Each number is 50 + 15 x the weight over its row's rms, rounded and kept within 0 to 99. Layers, rows and columns count from 0. The size before them is the row's rms in percent of the matrix's.

# q: layer 8 attention query, 128x192, rms 0.237, rows 0-31, columns 128-191
# k: layer 8 attention key, 128x192, rms 0.241, rows 0-31, columns 128-191
# v: layer 8 attention value, 128x192, rms 0.272, rows 0-20, columns 128-191
# o: layer 8 attention output (transposed), 128x192, rms 0.31, rows 0-19, columns 128-191
q0 070:43 38 79 68 88 63 65 70 51 55 73 57 66 51 39 43 54 20 58 64 55 43 65 76 71 50 26 48 75 40 72 43 55 87 42 12 31 42 73 36 29 69 50 50 57 52 52 86 69 44 93 74 51 50 32 41 26 30 72 46 13 63 54 27
k0 081:61 52 41 64 23 47 52 46 59 51 25 50 58 29 54 67 62 75 71 44 59 35 42 41 52 77 66 63 42 49 40 43 61 32 40 89 42 42 36 67 88 30 33 74 47 61 45 41 20 50 24 16 61 34 61 54 69 80 19 60 67 38 23 57
q1 080:44 46 34 49 46 68 49 61 57 45 47 19 48 50 41 57 57 80 47 59 45 49 50 52 64 68 52 66 74 63 53 52 35 65 53 52 42 33 33 63 60 63 48 65 74 33 73 66 26 44 54 54 45 53 42 48 66 59 64 33 32 65 28 52
k1 094:28 52 64 72 53 46 56 29 64 67 58 68 65 63 47 28 33 29 64 31 69 61 39 67 22 31 67 54 55 47 16 52 68 22 58 53 63 54 84 47 44 41 46 48 75 69 65 49 78 37 46 63 76 57 30 71 37 43 44 42 62 41 59 54
q2 090:72 39 59 42 47 27 67 37 35 44 50 47 61 32 48 60 35 23 67 27 48 14 49 45 69 54 38 28 39 37 53 43 55 36 67 53 74 52 39 62 63 72 61 27 19 48 28 51 63 53 43 26 57 35 53 47 44 38 40 64 51 47 65 54
k2 087:51 80 37 56 47 64 51 51 51 61 80 71 20 59 64 41 55 73 28 42 44 71 57 43 33 55 50 51 49 40 51 49 73 38 38 28 32 56 46 28 60 49 23 50 34 63 55 37 35 67 53 44 30 62 62 78 45 21 39 43 65 55 58 51
q3 089:50 55 48 69 19 65 56 57 44 68 47 67 36 60 67 58 63 44 46 21 47 48 32 63 46 59 59 38 42 65 48 87 62 67 55 47 68 67 54 22 42 56 29 67 36 63 36 44 73 45 32 67 28 55 49 52 48 49 39 44 41 39 58 28
k3 066:48 44 46 43 51 37 12 28 47 52 58 51 77 42 47 48 37 64 55 63 15 63 67 35 60 45 55 73 33 17 42 13 54 40 42 75 41 56 37 50 45 43 37 44 55 43 55 52 50 44 48 52 55 50 53 45 56 78 37 54 41 28 41 38
q4 095:44 36 46 40 47 50 45 54 49 38 28 47 83 44 31 48 20 40 34 49 57 30 29 53 61 49 59 49 35 66 33 31 29 44 37 64 52 57 47 74 43 38 49 42 19 49 51 60 51 51 66 61 55 68 65 41 34 46 58 61 59 57 68 66
k4 094:34 61 54 36 29 59 82 55 40 64 66 43 50 49 60 58 43 65 47 61 45 68 39 28 39 43 44 64 48 48 31 79 59 59 41 53 81 58 80 30 58 55 19 62 50 42 45 35 48 55 40 45 48 23 51 31 39 48 40 76 59 70 33 47
q5 090:65 60 62 39 37 48 89 58 48 59 56 48 36 56 54 44 67 55 21 44 32 55 56 45 48 47 41 99 48 49 67 42 62 50 68 75 40 36 62 73 52 22 80 66 47 63 72 44 43 58 58 54 38 82 38 36 48 45 39 45 44 57 31 58
k5 072:61 47 63 67 70 57 25 38 38 36 36 38 88 58 55 45 27 45 68 58 72 23 56 60 54 73 49 46 47 49 59 30 32 48 64 43 23 17 45 52 82 61 61 39 72 51 62 60 48 55 40 28 33 64 45 74 58 57 73 53 69 27 51 42
q6 090:57 38 78 53 39 60 49 42 67 58 42 56 35 63 61 92 34 61 44 60 33 56 61 50 58 68 48 51 53 55 80 31 27 44 44 51 55 36 32 50 19 43 31 60 68 54 62 53 46 51 38 42 38 65 60 23 52 55 82 68 61 49 30 44
k6 084:38 48 73 54 53 48 37 74 21 39 29 29 58 69 60 70 36 51 16 51 71 78 43 36 41 70 70 62 48 67 26 52 33 59 77 51 48 34 45 36 54 44 41 31 58 68 51 32 50 33 27 64 53 45 62 27 65 65 64 59 44 36 37 41
q7 109:70 37 59 52 49 46 78 67 63 59 46 53 56 48 45 48 72 46 57 88 39 70 53 57 38 46 27 46 34 47 52 60 33 51 11 20 52 64 47 60 49 67 68 33 61 62 64 52 47 49 70 68 61 44 51 18 57 64 49 63 62 37 52 55
k7 104:94 53 50 73 17 56 77 79 58 33 22 41 43 67 44 32 71 38 61 73 51 43 43 65 37 31 49 41 44 22 48 52 59 72 27 42 47 62 36 57 48 36 84 50 72 52 59 77 60 55 60 58 64 59 60 35 73 53 44 56 30 17 51 35
q8 121:58 48 42 41 22 41 50 31 59 52 72 86 40 51 40 45 68 58 33 67 55 40 47 69 55 49 54 26 75 34 60 38 51 46 39 52 55 77 45 52 31 40 49 44 35 42 64 62 49 49 55 38 67 61 76 42 64 30 27 60 45 48 62 47
k8 110:63 47 50 44 47 50 66 48 66 52 60 37 50 23 31 30 80 88 14 61 55 54 38 63 51 51 61 48 71 47 54 54 58 33 47 52 53 51 45 33 67 29 55 43 58 40 54 52 89 34 70 50 70 53 50 61 46 40 53 67 53 75 53 49
q9 110:47 55 44 58 33 45 94 23 27 38 23 38 39 43 58 50 77 60 31 60 36 62 69 70 53 56 51 69 66 57 26 38 49 24 48 56 29 31 48 78 23 58 62 33 39 52 42 55 38 70 36 39 37 58 07 80 59 67 52 49 58 41 60 38
k9 130:51 48 56 57 30 32 82 26 32 49 30 47 72 41 49 53 64 53 29 51 63 65 48 87 22 70 38 48 56 38 46 49 43 35 51 42 08 36 49 65 30 78 44 41 48 58 50 44 36 41 19 52 23 60 36 49 61 60 66 56 60 19 63 40
q10 115:55 44 51 38 79 52 66 35 31 43 24 31 68 77 63 49 85 34 71 59 55 74 36 42 53 42 37 12 50 39 36 41 54 48 53 25 64 23 58 56 72 52 37 77 26 72 57 68 52 53 43 50 50 62 25 67 74 64 62 49 64 32 52 83
k10 112:65 39 48 62 71 72 86 53 14 37 03 33 81 54 54 64 52 48 47 59 61 62 24 66 60 54 31 31 46 43 54 62 69 51 53 21 42 50 54 50 58 58 42 90 20 36 66 54 55 41 36 39 50 65 26 48 50 40 52 46 63 36 42 78
q11 110:51 54 28 37 72 49 40 42 48 53 45 54 53 66 19 39 22 66 38 52 50 63 42 49 42 61 63 67 91 41 41 58 59 46 87 50 55 62 12 58 32 44 26 58 35 77 54 52 36 49 28 55 65 58 68 60 49 27 31 59 50 26 33 45
k11 113:48 45 24 44 51 42 56 37 58 60 48 59 55 54 32 40 39 59 28 60 49 68 40 61 61 59 29 43 76 57 42 62 49 62 60 41 55 61 38 58 41 54 30 79 41 66 47 40 49 55 44 57 61 61 76 64 34 42 41 64 48 37 24 30
q12 112:45 64 57 57 55 64 36 38 03 57 31 48 73 46 40 35 80 44 49 29 44 49 46 33 48 45 57 49 46 21 31 47 36 41 28 27 48 76 40 59 42 60 70 60 49 41 50 49 46 51 46 39 75 57 49 57 56 25 71 49 41 57 55 24
k12 123:64 75 41 25 54 29 40 23 37 60 68 68 40 58 51 30 85 51 55 48 41 53 45 35 49 44 41 45 75 49 42 55 47 60 32 43 57 59 42 52 37 65 50 77 53 36 50 68 51 58 50 56 67 54 54 54 54 39 42 51 33 31 56 30
q13 115:52 27 56 50 47 64 44 41 49 22 78 56 53 50 61 49 41 45 27 77 26 42 51 43 69 52 64 70 56 12 65 64 50 51 65 40 29 30 32 60 44 62 46 30 47 23 62 58 41 56 66 49 60 49 66 39 81 62 50 64 51 71 58 65
k13 118:53 30 56 58 33 64 50 48 60 21 42 44 58 37 50 29 48 60 50 70 30 41 52 54 57 52 55 75 77 39 51 47 62 58 84 41 24 40 31 49 47 55 37 39 29 23 68 64 16 39 66 48 57 66 57 54 84 64 50 44 60 76 63 69
q14 117:33 22 45 49 42 37 41 37 42 47 53 33 42 51 32 63 62 62 49 50 63 80 57 53 37 55 53 43 55 49 52 66 41 63 51 39 48 46 50 43 66 50 07 41 56 53 59 55 43 65 40 69 71 36 38 60 50 63 42 42 82 58 42 46
k14 115:33 16 38 41 41 29 42 40 45 51 64 62 31 56 20 59 63 61 53 73 63 88 61 65 26 47 45 34 44 44 26 51 44 39 46 48 49 49 45 44 65 59 34 31 54 46 68 65 51 69 26 47 74 35 12 60 48 45 35 58 69 62 46 45
q15 114:51 55 52 75 64 77 61 26 35 40 70 49 54 31 55 26 45 67 55 46 68 50 41 79 69 65 36 60 34 74 67 45 75 22 45 45 36 66 60 42 65 40 72 61 62 41 61 52 52 31 47 50 37 37 53 57 51 43 44 33 33 43 62 55
k15 111:66 56 49 78 64 48 60 27 39 28 77 61 41 36 42 37 40 63 12 60 57 41 52 61 54 74 43 47 45 44 63 59 79 39 24 51 61 52 55 52 63 38 44 83 44 40 55 44 72 48 51 55 47 24 40 42 48 58 40 50 44 40 63 34
q16 077:34 62 52 50 42 49 52 51 44 40 52 77 57 90 53 40 56 56 55 68 24 53 45 29 65 41 40 54 51 59 43 62 46 75 50 48 62 57 65 53 64 85 58 43 75 77 29 39 83 64 69 61 38 51 39 65 51 39 51 31 67 53 61 46
k16 087:52 38 31 29 62 50 53 28 51 49 43 64 14 42 45 67 53 72 60 51 44 61 46 44 32 70 45 43 44 56 56 43 52 24 30 46 39 33 64 64 36 23 69 54 36 25 54 41 56 54 35 62 65 35 56 48 60 69 29 63 17 44 26 44
q17 068:63 52 53 63 68 69 27 51 50 32 41 51 74 46 42 43 76 52 43 93 52 68 47 41 31 52 37 55 01 50 75 37 43 13 34 38 55 46 51 84 38 29 74 31 28 43 51 32 60 54 29 47 46 66 48 40 57 20 65 59 40 45 45 48
k17 081:56 74 52 41 23 29 71 42 71 84 81 46 22 62 70 57 50 55 37 37 31 39 48 66 64 32 53 54 88 65 27 50 35 64 57 63 44 73 31 12 74 59 21 69 53 75 43 44 76 43 56 47 61 29 57 59 62 66 56 40 46 44 70 43
q18 081:57 37 73 33 44 42 55 54 64 48 21 58 50 33 41 59 31 58 62 69 28 29 57 66 64 35 48 30 46 52 42 52 48 56 42 44 42 45 73 46 61 43 28 21 59 29 69 43 50 25 65 17 64 93 30 50 57 75 28 54 48 67 49 38
k18 082:54 57 35 69 37 63 58 36 63 60 71 30 63 60 41 40 76 56 61 42 77 59 60 61 39 45 43 37 48 38 53 38 60 42 47 57 63 61 68 79 54 37 68 52 34 80 38 50 55 83 48 52 73 21 74 59 36 37 50 46 43 43 70 57
q19 101:56 48 43 54 39 73 49 41 66 43 64 15 61 39 57 55 54 57 70 35 48 47 64 42 52 43 54 43 84 57 47 70 53 36 57 53 56 52 47 29 84 25 57 48 35 68 51 61 44 47 58 26 43 69 49 63 51 46 38 54 51 79 54 64
k19 083:54 36 45 58 51 36 51 61 50 66 47 88 36 51 38 48 38 54 31 77 40 50 42 50 47 22 48 49 45 54 70 31 70 56 41 27 64 72 46 59 33 75 26 61 38 40 37 36 43 69 42 62 63 52 69 46 66 52 41 38 36 43 60 49
q20 107:47 69 40 53 47 49 24 44 35 40 49 60 24 22 21 50 68 32 52 24 45 36 55 29 74 53 55 55 41 47 54 46 59 42 73 13 46 48 37 43 47 48 55 35 27 57 46 43 41 35 45 62 64 44 64 71 55 24 24 30 35 80 50 69
k20 077:18 60 42 39 66 40 19 69 64 59 47 57 77 52 46 45 34 28 30 81 35 49 41 56 32 21 36 47 44 64 34 41 77 49 38 44 51 57 70 80 43 57 71 35 51 41 30 59 47 68 47 37 56 32 57 43 35 56 56 47 79 20 54 47
q21 103:47 22 51 49 61 24 92 52 48 68 55 45 48 53 69 53 56 42 50 50 52 61 60 71 57 41 46 56 71 60 51 58 15 40 34 53 56 60 32 41 18 38 53 53 71 48 74 40 56 48 58 37 43 76 50 33 49 64 97 62 33 27 63 40
k21 070:73 51 70 59 40 71 49 35 60 45 40 67 36 63 51 59 71 46 39 40 40 62 51 46 50 76 35 72 42 55 67 24 46 69 42 48 32 28 44 46 56 35 49 54 58 64 88 42 18 49 39 84 35 81 54 46 71 63 35 51 40 22 44 32
q22 095:78 36 50 51 50 49 32 30 64 27 72 89 40 37 50 60 29 35 66 69 60 31 26 89 59 37 30 18 33 43 49 59 56 53 57 38 63 39 67 28 61 77 34 39 50 37 24 71 63 45 55 58 55 39 44 50 32 57 30 68 42 58 62 49
k22 083:53 44 35 58 29 66 67 45 36 66 48 79 42 65 62 65 50 73 59 56 30 62 48 37 55 54 40 55 69 77 56 62 50 52 30 61 59 70 51 25 51 37 30 42 26 50 48 34 53 60 54 47 54 43 75 20 43 46 34 69 30 63 34 52
q23 107:09 72 50 30 69 64 32 38 66 67 39 43 63 56 42 60 45 62 29 33 32 78 58 46 55 59 54 42 41 54 34 48 53 23 64 46 43 41 69 76 68 70 54 25 71 66 48 48 43 49 48 52 55 28 19 78 36 65 61 31 85 83 48 80
k23 118:39 59 42 74 64 32 50 76 57 58 51 55 53 63 40 53 73 46 59 51 42 87 49 33 49 38 30 53 52 59 52 59 65 35 11 43 48 37 27 77 63 49 77 43 23 50 32 36 29 72 58 69 78 23 58 17 64 57 57 53 86 65 72 81
q24 113:15 33 81 62 30 58 57 18 47 64 50 51 64 46 55 44 41 22 47 32 39 44 65 50 50 55 64 46 39 54 65 30 45 73 42 50 56 59 49 65 42 46 26 38 66 66 50 70 17 22 24 50 37 56 54 44 47 57 58 24 51 47 39 41
k24 119:46 62 56 46 14 59 73 26 50 60 58 71 62 68 41 55 45 46 15 42 51 35 55 64 45 70 54 29 62 49 47 35 52 57 64 49 59 58 63 55 45 25 45 46 42 61 68 47 19 30 47 31 43 71 62 56 64 33 55 35 45 49 47 57
q25 118:66 66 45 46 57 52 40 54 71 54 35 46 39 49 45 51 61 66 58 31 52 51 54 38 44 39 28 35 59 47 59 37 49 84 51 66 42 35 42 41 46 42 52 54 58 50 57 42 24 46 69 30 50 56 41 70 33 57 57 26 52 57 48 46
k25 108:80 42 34 58 64 55 37 29 77 64 58 35 41 59 43 47 41 72 61 33 51 55 61 31 21 33 24 46 54 43 45 62 44 48 26 56 59 37 29 47 35 52 40 53 39 37 61 63 26 46 42 49 37 50 52 73 55 76 40 36 52 46 64 49
q26 118:70 51 28 34 48 38 43 27 64 52 39 77 36 62 41 44 71 16 65 30 60 42 57 63 56 41 57 72 47 63 50 49 52 54 42 62 83 50 73 60 35 75 36 47 32 58 40 38 57 66 53 41 50 40 56 44 48 71 53 50 42 53 51 56
k26 110:92 47 39 54 50 36 47 30 52 54 29 61 52 58 34 35 60 55 42 35 42 56 49 41 59 27 52 74 48 50 46 58 37 55 45 41 58 25 61 47 43 65 30 65 26 38 40 42 51 77 54 59 33 31 59 64 45 72 68 35 37 30 28 52
q27 112:69 49 50 40 22 54 63 26 29 59 36 41 32 36 48 47 86 43 27 70 66 39 64 56 19 44 47 58 59 60 61 59 44 45 30 54 35 49 53 32 55 50 64 58 37 47 38 22 69 51 71 64 60 35 52 59 71 38 56 16 58 43 39 79
k27 126:61 45 23 35 21 31 34 19 35 51 61 50 12 46 47 47 88 53 66 48 45 37 49 68 58 37 52 76 59 49 73 72 39 21 33 46 49 42 46 39 51 43 62 75 47 24 26 26 58 55 64 55 58 32 70 48 62 55 38 47 58 65 25 79
q28 112:63 76 57 46 68 50 65 66 25 52 44 55 48 50 57 42 41 42 47 19 35 40 13 39 48 22 61 62 40 44 35 37 37 56 77 54 31 54 17 55 31 20 51 44 30 50 47 48 70 26 53 30 60 53 38 22 37 59 55 60 40 55 61 55
k28 111:43 64 62 59 65 63 75 47 16 42 42 57 57 57 83 57 43 55 28 57 43 26 02 37 50 36 61 51 24 54 26 42 29 77 69 48 41 53 18 52 40 38 60 56 44 43 44 63 53 30 75 60 53 58 23 33 54 63 60 69 44 41 69 42
q29 112:63 43 57 44 55 27 61 36 73 46 61 33 51 50 47 31 28 63 54 40 56 46 55 65 16 41 39 27 38 60 61 71 60 44 54 54 81 65 45 55 50 50 50 41 55 71 47 70 49 34 48 42 57 52 63 79 30 59 47 27 56 53 60 52
k29 134:54 56 68 81 61 52 85 28 77 43 38 24 70 59 40 24 34 47 49 62 68 44 41 54 35 53 37 39 61 64 47 52 61 66 50 63 51 58 58 70 48 57 41 50 51 60 50 84 47 27 27 51 52 67 51 61 39 42 41 33 49 41 51 52
q30 109:41 28 62 47 60 62 46 39 69 70 47 40 42 45 73 79 47 21 46 44 69 56 46 41 30 26 42 51 55 26 45 63 31 60 52 15 48 39 89 61 55 46 36 43 64 40 33 34 70 56 55 46 40 56 68 18 59 29 43 37 55 27 64 36
k30 115:49 40 49 28 40 52 39 42 63 75 39 38 44 30 76 65 44 24 31 29 74 65 54 49 20 42 62 61 38 25 37 79 32 61 50 36 43 37 67 67 52 37 42 51 63 27 43 33 69 61 58 45 36 45 70 20 48 33 48 44 52 34 61 42
q31 116:53 38 59 43 61 54 66 41 41 48 45 54 58 69 58 78 53 62 32 60 63 44 36 37 39 48 34 52 66 62 49 52 48 39 33 44 36 65 68 60 58 36 50 64 47 46 47 56 31 58 54 37 72 23 62 70 65 65 59 69 00 57 44 65
k31 113:44 34 39 46 47 79 62 42 43 59 58 49 58 82 76 64 60 38 38 35 63 52 38 36 56 62 41 37 64 56 31 52 38 38 56 64 33 69 58 60 47 23 50 46 66 56 56 42 32 56 52 40 66 24 48 77 51 60 48 59 00 60 24 63
v0 103:51 34 58 27 50 53 47 67 76 48 70 28 22 53 50 55 43 55 48 46 19 59 59 51 40 25 50 50 60 74 47 58 15 46 44 38 20 47 46 66 34 48 48 61 38 43 47 61 46 89 83 79 61 47 61 51 72 43 36 29 72 67 20 33
o0 108:80 65 29 55 67 47 82 27 57 68 49 66 59 53 47 43 30 55 55 24 55 34 36 59 57 86 34 45 40 42 36 52 84 40 73 65 71 57 58 54 57 35 70 38 45 41 47 43 49 20 40 20 61 67 35 61 39 53 59 78 43 31 59 78
v1 109:46 65 55 30 74 59 28 77 65 76 46 78 32 53 38 71 64 49 45 52 22 34 49 33 53 42 49 32 39 37 11 45 57 52 53 33 58 45 18 56 68 65 45 58 49 35 49 51 51 33 38 49 42 36 27 32 43 53 61 43 24 59 55 42
o1 107:54 21 42 84 40 39 51 40 30 17 55 28 43 52 77 46 51 52 45 56 81 63 63 60 39 63 50 60 69 55 87 32 46 58 64 72 43 60 76 41 24 52 51 62 70 61 53 55 33 61 55 46 51 67 70 70 52 47 26 53 65 51 48 59
v2 112:49 64 34 57 57 31 69 26 82 46 68 56 50 39 49 42 71 70 42 66 32 57 34 56 48 44 22 54 54 54 82 64 59 32 64 48 29 35 12 36 82 32 90 48 48 49 30 58 51 59 53 34 61 39 76 29 51 53 52 48 58 54 48 98
o2 111:65 46 55 28 54 50 22 52 34 56 39 35 34 65 51 53 42 39 55 18 66 64 69 41 51 48 76 68 35 51 31 56 50 59 27 45 67 76 86 67 26 67 04 41 27 54 50 51 50 60 41 53 37 58 35 51 34 46 29 45 47 53 64 02
v3 109:46 37 52 58 46 40 76 55 62 39 37 45 54 42 53 56 49 36 49 26 49 91 46 49 82 39 44 40 45 39 45 22 57 40 31 54 48 08 70 39 65 59 27 53 56 50 47 79 31 56 64 67 60 42 32 54 59 79 57 54 33 37 61 46
o3 110:57 47 41 40 56 66 27 37 76 67 50 53 49 54 44 60 41 69 46 52 44 11 51 46 31 70 40 65 47 66 40 67 38 56 67 53 54 90 37 51 39 41 57 37 78 59 47 29 73 44 43 37 48 65 48 36 39 36 43 71 55 75 41 58
v4 108:65 28 51 47 64 66 64 55 25 62 48 51 61 24 50 51 50 56 52 56 70 39 39 76 64 51 79 50 56 41 58 59 39 63 37 32 63 56 42 56 53 60 27 32 58 41 47 68 73 46 42 26 52 70 51 40 59 51 67 43 60 41 69 30
o4 107:02 62 50 53 53 59 16 41 82 34 63 39 41 75 50 66 46 52 53 42 59 55 50 36 50 35 20 53 45 59 37 49 39 34 59 48 32 45 52 54 57 36 68 57 57 50 31 50 52 49 59 63 59 06 40 62 27 45 33 64 48 81 34 45
v5 113:62 32 60 59 18 30 70 52 66 53 38 38 52 53 37 74 46 43 53 42 31 45 55 78 38 45 70 56 61 49 51 65 45 63 31 87 35 63 33 59 46 62 54 58 29 46 36 59 44 44 65 71 52 47 35 43 38 79 60 42 40 51 56 61
o5 116:38 69 39 28 53 73 37 45 33 34 52 44 36 47 60 14 60 74 37 34 73 57 52 36 57 64 29 34 46 50 55 35 42 41 50 29 62 47 65 19 53 17 31 47 60 42 68 45 61 61 22 38 48 49 60 67 57 17 46 58 76 28 55 59
v6 104:53 58 53 41 63 48 35 25 55 50 69 66 52 45 60 57 22 34 57 38 52 62 26 44 50 63 52 43 49 29 27 64 55 41 69 30 66 27 55 58 75 27 53 25 47 47 61 61 29 36 36 57 79 58 59 17 59 52 21 47 45 55 50 52
o6 106:54 63 25 69 55 43 49 76 42 44 23 42 44 52 33 40 72 58 37 65 60 40 67 49 57 59 62 86 35 66 64 43 48 48 43 74 47 60 52 36 33 73 53 70 56 51 50 58 51 45 87 37 24 55 45 86 40 44 98 52 42 61 56 56
v7 110:39 63 25 67 75 67 56 58 39 33 53 68 50 57 59 27 46 53 71 44 41 66 46 15 24 55 58 68 69 35 29 83 47 74 44 54 63 54 44 64 72 28 41 77 21 61 46 65 44 47 21 48 64 48 65 66 23 59 31 40 59 33 62 61
o7 105:50 55 64 35 31 35 30 54 41 63 62 44 67 24 47 68 57 48 47 65 69 38 62 67 68 39 26 28 40 54 72 27 46 20 48 34 35 58 59 33 34 58 48 32 65 51 46 32 65 64 51 45 56 46 54 20 99 50 57 58 34 64 48 46
v8 112:40 44 34 40 37 52 85 41 22 55 63 46 78 40 55 33 43 27 66 68 36 00 32 40 55 69 42 40 40 49 11 39 45 42 50 51 26 59 26 38 37 67 54 66 58 33 20 59 72 52 49 60 55 44 47 47 41 70 52 55 51 52 74 53
o8 110:54 38 52 59 57 45 34 55 88 29 54 46 22 60 59 98 24 79 28 37 56 98 55 70 52 31 50 50 49 50 60 60 51 53 60 38 78 24 74 80 51 40 51 44 51 62 62 33 61 42 69 35 30 61 39 59 55 53 44 51 53 55 32 56
v9 105:34 52 50 45 52 31 34 32 59 28 57 40 48 52 48 60 58 45 39 40 46 41 68 35 29 34 52 25 42 64 32 54 54 48 28 59 48 62 52 50 71 21 55 83 45 56 66 70 57 38 70 65 79 45 56 39 35 69 43 33 63 31 34 55
o9 109:45 39 64 53 46 70 53 60 43 75 35 44 61 41 21 32 28 58 71 46 53 39 34 56 70 47 55 64 53 49 59 27 54 40 52 47 57 34 41 54 51 71 45 39 61 64 36 38 52 38 12 33 27 50 41 65 74 53 68 55 51 41 57 43
v10 103:52 58 87 62 46 73 55 59 33 57 41 55 51 52 80 46 76 49 29 66 40 38 51 46 51 69 76 44 57 37 51 56 52 62 63 50 65 27 64 38 50 77 55 38 29 67 22 64 55 43 16 52 67 37 56 62 55 41 38 69 74 43 54 32
o10 102:49 61 21 44 57 33 39 55 61 41 51 53 51 58 17 53 32 54 65 46 66 44 56 51 49 38 27 50 58 46 55 33 42 26 33 54 48 65 57 61 62 38 43 66 76 39 68 38 77 47 99 43 28 42 46 49 50 61 59 41 32 59 54 67
v11 114:60 40 53 54 63 58 43 37 50 44 57 32 67 55 52 07 51 44 56 59 70 20 48 57 13 81 20 49 14 67 63 42 57 39 50 75 54 35 92 51 44 59 71 61 44 39 42 59 28 48 43 46 54 73 65 49 61 54 83 27 33 45 59 61
o11 113:39 48 37 62 44 48 34 51 47 58 38 71 38 26 24 53 48 76 60 40 59 79 52 50 61 27 81 39 73 41 35 67 55 38 36 20 51 60 25 43 78 53 50 43 34 64 50 52 64 61 50 42 62 43 46 59 45 45 33 63 74 57 69 39
v12 106:64 73 43 50 45 27 37 55 52 59 28 67 34 61 52 57 50 35 71 48 35 60 41 36 36 42 35 50 64 74 33 40 40 45 49 44 24 49 37 41 48 44 21 58 55 39 37 29 44 50 75 49 44 15 35 66 57 44 75 68 41 32 47 40
o12 106:31 28 42 51 47 61 55 46 48 44 62 47 58 53 47 25 41 59 37 55 51 38 44 57 57 38 79 47 57 26 74 38 64 47 46 76 75 60 61 47 49 55 73 46 54 36 69 67 59 40 33 51 48 75 59 26 55 58 26 55 51 71 55 60
v13 112:51 64 57 69 39 52 71 48 45 49 14 31 58 41 55 20 48 53 70 42 69 60 57 70 17 41 49 34 50 66 38 75 53 54 47 29 63 59 58 40 39 54 61 45 57 50 72 58 48 48 58 31 67 73 35 45 62 27 55 45 40 22 51 54
o13 108:38 38 47 30 64 42 32 32 53 68 98 56 50 48 45 53 35 52 32 48 46 42 43 59 73 41 44 79 70 28 59 58 39 45 58 67 19 40 53 67 71 46 42 53 47 66 31 36 62 47 61 45 49 10 64 56 30 79 72 57 63 73 50 40
v14 103:53 72 44 72 75 56 85 53 37 47 40 29 37 48 46 56 34 73 29 54 54 14 52 72 40 56 25 51 65 61 52 35 63 31 45 72 69 68 51 29 64 29 82 91 45 85 37 64 64 51 45 55 42 57 42 35 34 34 54 38 22 30 45 40
o14 115:65 13 60 36 27 45 28 39 68 49 56 60 69 58 38 42 69 16 65 43 57 72 39 24 54 41 84 53 61 25 43 75 52 41 72 29 28 34 55 62 43 66 20 11 61 30 59 46 34 67 47 33 67 58 49 60 77 45 40 68 56 62 62 59
v15 108:40 50 42 40 40 56 37 35 66 75 78 60 50 37 65 44 54 79 53 29 31 60 65 49 66 55 66 50 53 68 49 64 71 34 40 45 71 57 30 32 58 52 17 56 33 57 40 47 28 48 32 36 40 60 46 63 64 75 31 36 70 67 61 45
o15 106:68 45 58 64 72 54 61 82 30 44 32 45 55 43 50 72 47 35 50 65 57 48 20 49 44 22 29 68 78 14 60 19 30 71 42 54 38 60 53 53 57 38 79 47 79 80 54 52 47 45 62 60 68 64 52 49 38 25 59 66 50 49 26 43
v16 110:40 38 59 24 37 43 43 54 57 50 40 42 31 42 65 57 70 28 48 57 10 47 36 36 69 36 52 86 84 60 43 51 56 49 47 50 50 39 43 47 70 29 46 70 34 60 65 27 70 61 61 51 55 53 80 38 50 49 33 59 53 33 18 56
o16 115:67 70 31 67 53 42 84 56 56 53 64 52 44 67 23 32 36 71 46 49 66 58 48 55 52 52 44 44 31 52 58 67 49 60 43 62 50 54 54 52 35 52 52 36 70 50 43 92 40 43 35 48 41 48 55 50 49 66 57 43 50 61 58 57
v17 105:75 73 58 38 60 64 20 54 66 78 49 37 41 46 22 63 65 33 46 49 48 49 29 36 47 27 45 48 69 52 32 59 53 64 64 67 52 52 38 62 45 64 57 45 34 41 35 66 32 64 40 05 48 81 42 51 65 51 57 55 32 73 33 57
o17 108:42 46 40 76 47 45 73 30 28 21 48 58 57 56 57 51 41 46 32 50 55 48 75 59 56 92 64 71 20 51 52 55 48 32 35 52 36 47 63 30 31 36 49 54 73 51 55 41 52 43 53 61 72 41 48 35 51 48 41 35 55 21 61 53
v18 107:69 52 52 52 60 65 44 68 62 55 48 50 48 33 27 35 14 50 45 47 64 15 71 11 44 47 43 30 14 41 29 60 62 59 56 30 46 58 49 25 53 42 37 56 57 49 57 65 63 35 52 57 71 56 57 27 29 54 45 57 49 47 38 52
o18 107:35 34 29 59 58 53 52 29 30 50 57 35 36 51 44 69 68 43 48 47 52 66 42 80 49 62 56 51 81 49 55 46 45 37 42 75 53 25 46 76 51 66 74 44 40 47 51 46 58 72 47 49 39 19 33 83 41 37 50 71 67 52 99 59
v19 106:64 35 57 39 51 40 32 25 09 42 53 56 61 21 65 66 43 50 34 53 43 49 51 55 47 44 88 56 56 51 33 33 60 54 52 62 53 43 36 65 42 26 40 62 61 64 54 57 69 42 48 29 54 39 48 63 44 30 77 66 83 42 37 47
o19 107:42 62 52 58 43 58 72 75 99 68 43 44 55 88 32 22 59 33 62 60 71 45 51 52 28 56 32 60 53 49 59 66 35 60 45 29 50 61 65 53 54 47 45 59 33 35 55 34 45 44 41 55 45 57 52 45 25 64 17 33 24 58 36 53
v20 105:42 62 54 47 35 38 42 41 23 79 69 67 41 75 41 29 43 78 44 38 47 67 44 43 38 65 43 61 48 42 57 32 51 86 17 50 54 82 23 61 32 30 58 41 43 59 53 44 40 45 66 68 60 49 66 66 36 47 54 43 75 42 43 18